From a checkpoint of a small transformer trained on Wikipedia: 7474 steps.
Each number is 128 + 24 x the weight over the matrix's rms, rounded and kept within 0 to 255. Layers, rows and columns count from 0. Numbers have three digits each.

# layer 5 MLP down (transposed), 2048x256, rms 0.0383, rows 95-144, columns 0-63
161102136137175119100100144135166151130131106097113114156081155175110162096140080116097159133198133097142157158102138123164129159088115107105107100138094148142099124106108120098113137140116166
138127135129166138104200122161114136167098104098121096135121137124132157101177133074098151165116122093128136142165067155134123173143157096079108120109135133143126152126143114162140103087151125
148139150137089099122205113127120149117108108153091153141134111135156109145111134140125163135121108097203110093137106188081112127133144122160098153096096144140138143097090141126078124117166134
105087113146124105163143099098107133134135126149129179144127133138180136105121124146116111091110160148104127140152134100135116116111124131100120110092164131107160144138135119118114149122141118
124153124124097137105122146126089131146125136135138141146160169097116146192167136129186124113120116149111142107140109096110086147120118114087112112123147054133107141137149138120129105125158133
146115112145113155127145146171121091171127146152144138137135117100101157148108103115119111149084148137133175111123072125141156133166127137087112138085055129143148119102099131123107114141114088
080165133138139095148153085142100167122124101141149137109148165120146098133139162098083083069126174155114131159095146126153110174128138168109138138070124134108144131126158117134102107149093136
107142090141129141131131124097120147133148135135108142097105110116130139165084120140096128154094148166161113148103122159110120069119112139164146127148093158112102142107171114121119131154104117
133143132119167153164125118128161119139146123202117096157087118112139136156120136039167137080121115091127110161178154071076094158100115134158129082092161125121151092161149160098171140127126098
128142175090171086151200130151135134081137154118139105114091137107136099079138153169128146155126103115146100161091093119118115140120141108087137080143176103102118152140089175178181102106148138
144156081127104151136133146133140151112126132116092169085124139111141120055110146143107098146169124152103146102130109126138134142141134127133133125097158112146139118125122095102105073084097114
124138131123111166126122130134175111128110133122088097138155103118139151086104123133106133110156084146158106132130140143094122141119112152220127121133138107121130135136131151154142100131109139
121139156108108154150133149129144171109140135122136108112130150154131097113140118144148114107148149093115124083136139131137163141109091102176122146127131121128147091162092142142166174150141142
157130157155102138135140129110146111067127127133154112111123110147130127130114134109113140147151136129122140133081146132126099152103121106188162146127106134142075140131130130161159139075128133
116105146136127109109146117114145097138162110142084155132164109138159091101132061105114106150132153103091138092125142124128111111164149116153109164107134122172164140074158127105100122194062159
159106119140113129119159132099124107130104144065137130188113158137120102180116118118125142132115128142134154145134109110131121129136155109073125107114131153104124110146177138141097140140145171
123134141134148161100148127117144115106147114119102120101167155103120130109109135134077157100137124129167149147128112122145080104148150122063137181120116161147122157096126143132140150163069127
112140119104097122154106148155093142091102127112136123143085117160111161120131108122122131135147104178148147071160122139101150133102138119065092086084118122059106161130127153167117110159113081
114118144106100113145081118118119128139129117100120117136159102107090131145114112095123102121150155137127160118106156074184157130183119120120160108193138113141113144140153104114125118130119132
114137135135091147141183127122126131144138119133115105107112098106117121095148136146154114106118132132150126111104102124148130129120125134255113156129110105137109147140129117098129111094145127
077131122127117106139135124158127124120061143098099099131115099141116110098105165106123103104122148145118148130126091127197107154109106102112160151133151141135154101135128149108099166135147113
106097109127127103158189163107111126115134075127102142061121108113081132157151159089139088152200070136145143123148172136150117118146143131129077120116154137088123133142089116103140118099159139
072148124117099103117189138107151156166114108145160170146151127118123136179169129115142140114162147105103157104086154166161162142163098140122128106146127098124120162118136114146098113130114144
134128094107124144117088118175122109152106102128137149133124142137121116114122192115166117124119137107151092105155139125127120128129123187165116138097110111159154163095138092116078123141132120
158096102109141140105170129118133162140163095152114108116104130130102125117139164114122093099133111134172159105166133133142113133184118139102120145119146166115119127091138145126104090129171113
117141136145135115109100104166134125162106115120141117160148108121091163123119183156132122167091158130116073149177126107115134080148131142170140115147138129081125106106096099118121170084131124
149128109184153134141057171099154126123119135140152141141120138132091100099121122157120107109164119143092066112122147163125165114100137129015135128095172081164125139120151113117150131080160133
126130098089165135161136104106140149130090128124127118111117136167184117176134161143135134121131161136121133123138116106137104108092122135080153121092136147134133147130152157133208120168094091
114131163133036119142087140159113115128136158129118095139137116094121155125133160152121112159113106142097084079139143124079108098098165102116126135147128157128155125127172146150140114143050131
114127128123197122144102162137142161140088123163119163127136187177115124123163168166107101143099117136115116140167123181173146098158178086045099103115120129139142103182094118110093121107140100
135138115136111155090150168113132113122125110110133102186139129175102169152114103129128118097127113115132134141126167121092135151149160153162117119111147119104091126154124135158126105089145150
103139152092122130104162166119140124134103115140148167159135121107107139225127143115138129085144121141118145129162124098123126120113167158101172073160107120180164125124152123143136144106115132
126127140141105121129137173099098126138109117115142163171145109121113166129139111131113137166118119126156176110079144139126119095168151111110145165129094118127130161137139131113154141111139133
142106115125138134093165140109129163113129086094123145093110122113149127172130102122130163116124086154127142137132096136148125110104130123187159200098101123120121154140076143135114103128142141
138161164149149104110116150145126148181132139135159127154151102123148132161102130165088083102129094104127127108074093088146123155075149156124167162119101140118129126077093164132095137149129123
157129097129142155163121175137109139144109102171161098107146130154142096164146104148102083123109124087131122088123135132092141118133114165092113131147125140124139116145131128116106134102137136
137139136143161136091110108134100101126108147122104103163152127135136123129127078139101138131138141115150106103123149090110170138124118126161140127136131189097132132143125135108136120131105171
170103075099132121143120114107139105107121106142109101148182159119123140089131175119149170126139154157126122120128151139108135092086123131108138113133100136135113103121130106109128145131107108
122131138075144132145115132111149098144148121099102159173157148134128142140104083134132127115121135122132136132117122124084112119115116120208104115159129126117124120104119120121150124135112143
150135166106177120150091133121158137152098113135096111079124142146113120151124152103097113146106122140141101151157103139128103122146192127117114143089067151121139104102113117171150095161094141
151107070157158140123144092129119111107106103123123151077128155152143137126162131134149093113125139133095115122162105156119161136103155079066133158124126118153133121094134120097122122118176121
126116084119123138161115099152126090157101149116117104119118142149132130090115109145124137104087100130148098109175100110094110122164150102209100095149149142144160121132127145115072143130150108
119114116171131146115115117174103152097140139134129121109113108134129175146121110100082119167148138132130104141124147135149109140128114145130139115122134132152138143150106151156157085136125147
151117138121154143110078158148105117144169120125139157063142139142178107104117155130148133139116111131128124161162097096112108138149148143055078093093137080123168149143151122073148123114121148
134143116134112186119152118082099092101114111132134119146130150130146124157123154115123154162091113104100112129164152122115102089118123104057146129143140142128140139137117126102122122133183146
147114165127112135115144140155141117136118128143113148082088130135169099125123104181140143162110128130158141136110121144107103124131144114152128171130132119110109103134098153118148105125151099
085132140175118154155145142082146100121127157118128149129084125139174135101137111099119128125078090124144126148134160134160106148149127083168110123148169122126145121137143148130136140129124127
103125146126193137141133117109132083132118117128111162130146129178123142126091134133122150149147145091138184113176097167097145146119136141111157126133137098149117141102155104118129184133113158
143147124140128106145141141159179133144126118133134134120111140132105115134116099126160114065145128083092154091166124104179116119164090149137108138113142115131117104122110135085124118098123115
149159129154109138113131133134139175126131157102121163132150157103130138114123106149120141132120136128127116082126136126143095083155130099222137125121136086127066127106144124138148111124144141
# layer 5 MLP up, 2048x256, rms 0.0441, rows 96-145, columns 0-63
071119157126144131177105101095090120136108134176112110163096137144125106119129137078116128150109121118120115129129125115088101166144140150125147187120099118134144109149128131132123154124102087
147129150114116157125098122128121154087205122115134115141155096076125121080152106080149114165115163104151115135173147111124118113147121089130117112139111099124127108131139128151100132112072138
118136169141135133136131134155142141158106151122148157096120103074124151131132131096131123144170091118115126137134130136122131142142112133130115169147139112148165120110136156131104149133122129
130150163134130129153143125115105133130200114133120164119167126144101119125101133115076132131130115120081108088098154132133178132083119129062121144118142132157168118138105130092127102133131114
116110169158165140135146155164180115089168145121122143111134101137183071103116144126097126105089095147090088124133150106096118118097134126101121098143088120136135153149102147097121117073112117
134110146142119146131139091127125137120149132129141149127085083128105116083119145102138087149136118090119082120100126151153124141086113129089077131157118152153136153211090124129096165143126157
134140134102164133118101121172110136102102121091119135127148122157135146122132123119162159100108127121096143110136125108122173146071126114093129145104123096148129085174138122130118172124123131
121126101117161108147146144134135127095145105128123111131144126105103099103079161138101141112125137110154105133122142106156148143162115142137118154125129146098159157121099145136153078080112149
077083123163124086110128118100149121128147154135137138173114133124126091133105135133127113183122151104147081118128100073106130136087119111126128136163085130096127105154115116120137146143118093
153080147151127124143118093102149105136127148153155083131127140107113113154123118134152143125160111110119092169120105112113122146117134125132111126111098158128133118112142165132124150115119104
133138132101081092170111110129119119116107133180151114156171125114101119116104137102134119138131146128166144125143163131138152124081117150130108090148102135106088164154138143116105104120105085
150100193137145069160133100120123138148131116099114124157117107111090123156095100153098172140122131109129162125105094111119164175110111158124143109136131171108131125154151123081116138125147111
093138115132138138126119121144129121140134130101133134184164089106120111132107147109178149125147099108183102151143099139150173120132134120115137144114120109107132122108113136102133105134135123
159134133144119114143136079141099106143077165100116114128083139167128127085106125160126139116103094121147151120099134111154115113126100104127092157089097164127118118126146130108112095134101134
122125146085127141116131120138140164144118137138127118134119103132131149135127124111146100153124110102093100106126122099121151108107113129127161165153152134143172134107140090132120112154113120
130113121150149126150183138157093120142121149130126090156143124106127121106125139117090160105064146098091148153150112095115131122104149158112118102131132166135184150119124161083114142133161116
106148108137142110137121099118161156116155131176164151146159125069107104117125170137155085124154091104121166082145091077129132108118128114105157135156095125129164089139096170191125144140097129
129176144101153124178142129111101080125158111089157135189162117144139104148121089114111131141136098139146112132111127137107123125074129112093133182144123147096128161131122209117127127105085151
107134131107145132084131150130130139112139122159146148144155128114091128116166115132123117140164151097148144141083101121078123148119147152153118118138106162084157108087103161158128137124131108
157120164079148099157151170159146141105137082143112098120152136138097146138126141128118098082130095130135168136135097115140103137107097156083142142116137135138159138174142142129130113162158127
171108144081122120133133106118144064116143155082137130105127113084075138121140113149136107136150065094135166136151114143122151105153152130123088126137091113150143108093138158156127137134129061
120156174124148126133109115143148127130128149121121098122147164072110135107137165147165124080109115137152135133158137151127132111093147110100108123139105131104108106153135135125163123115127099
128129146123121138128154138112107149141076124088135069101143122082111169147149109133123119159141125148145157122096129108160132095150120112136120119132119135107109093131108158135072154102134106
139109126113132146103126112131121128140119142145187156148163149112088109113122157141132148169163130142128092130100115134156155104124135116130120130160130092148112129146108130183119114142115126
110145122121128111102127159119116099129129127140127105138167136085157161113149111109121138142080131132139122146123101126099119116131104208114130131126122162111156148171121159166172101090093106
088119114101127115131173072137091149149169158148134109109146162118134147149119158104114153121135084113165117134112123089112118152101110074129169150169110118106134111141134146139115178122107114
076070132099132104123114137155113132125122150152100151094168104122120089130145142104166114113111133122181153132108147139148090148129118100111091154171147120183134150139116134120102144112126118
180124103117105124125124112151123140144155127144120119146171171119128100127143134139156106141129145118148112154130076107164167121133107139124129169179107128146121110138142103138121174134084141
158111125080133148137141140123147127111148115096093115132114126075094152149067122128151156163097125125137118105136116128138107169145089116101168163112083148128154131120159112110113115102103121
090134175112128134139133084153145110097145134151120136042114155083088115062150122094121098134102115123091201130107143151132118143089120119149144146137082150157185130141121139134140132129142130
118131146148154070137150070112085118096155130149137133120125146092126128094138129157130121141111127113096109081114129124111127133164088121103135136149123127095099099130102106092098164100112135
125138179113123138155132166158107104134119138145194094116137135112111116132133160115100141146101113137110106147117121087124111094114116124113129108182158139116139127129127149136153117103118098
104087152129127115150122111142120122160152136127078147151110102087154104119099141142112133140123117117106143157117164124103106123143116150120158082110117115148154103162140121087127112136069075
129087086109128094153136141157150101067107152152075154133141150146129134136123109135147152090121128128130136167125144168128114144115124093087154162120104154107140180180123162083133145080136127
134133114080121089138169113138189148105137179124099084157118129050128110123106145131150141137133149126119129119121112159161136107123137141113135134100125114123145122103131118101054173142129124
156121153084124129146145131092156131119139137109138135115095096084113118135106139092163132164128087090100120126143101103112113102098118094139131158161113115192127113147127125121100107143134116
144117109145126085137177135128125122130139101129177140111183094154132179111170127172137130128121137103130133128101130175136114153091123133126132165175090158129161077120125088143082164158129126
114137144119110118147171132140111157140100154181112107126141112101124137096144119116122167164144158147142157132115121116175148105109104130144111162107096127094131128108133156163093108139129128
099120133168145150103169117134117119094130129117168115133184100137141102115124174109085182148106091118107113144116176149150133150136094105090117103148095147125172090095140158136134167095123102
093091195157133133155139089120184136082185108098119135127125132067095108132150137121114107093129143097139127177161131127155090123110134116120121106148087112146123115096077154131101136090074124
138146155158153101133133161126140135135144102098113159139141077135139106094117093119116162160169130153149122128083140060124159165131077115145139158136097166073176151115151165116083112159109123
144124118109134128130143109137166145113147163093117132123123126083116137145147129137113141129130139128118150092104131142117153123137135121133135093177133153106160073170144156110108135153086136
111143174137101137131177106130119108142089139131177105139112113124098168152132113102108134134094133126138075121097144141170143151104154099122131164148121155150135089132111114151116138147108109
125157109111137134178128119168161125107152143184167146134114151113122131111147162117116104122091124132145157145125116143140151123099146138119170175135132149112140145117119123081149138103132129
159143103141113097155156140128122140128142106102108129133128121117101124133152111124124121143129140176098105122148115104114165127126130093139125146137092096129119142166099140172137134131122098
147099150130112108154141110152123149138109137108132069117141124104063097141136160068076172149133122086127137134139105154118146099124104167117136133146124125117108111143133135164132111135150096
119132120103136126125105138129191125121132191147142093176154116066114132160115106147127083147124098133169119156127112116147131123121113139124110127112098144147135123130113160101105095078114098
118116148122126158068163161140073135121163145121092126160151116130120156135145116149118154186116146140148113160118167118144117159133145125120144115124093087094160100122133122178127091110120094
120094136145117091138117123117105102104115129176145113144101120091134136135166147099101159104067137133106110124147160104146117117099108154154128131119131135108105084186122144124144141127081096
130131123166120171138154105156082114110125146137117149154086112119120115091106133127144120125159116136140105115074133128201136149113160104144163122135101152126101147113117162110099168075131094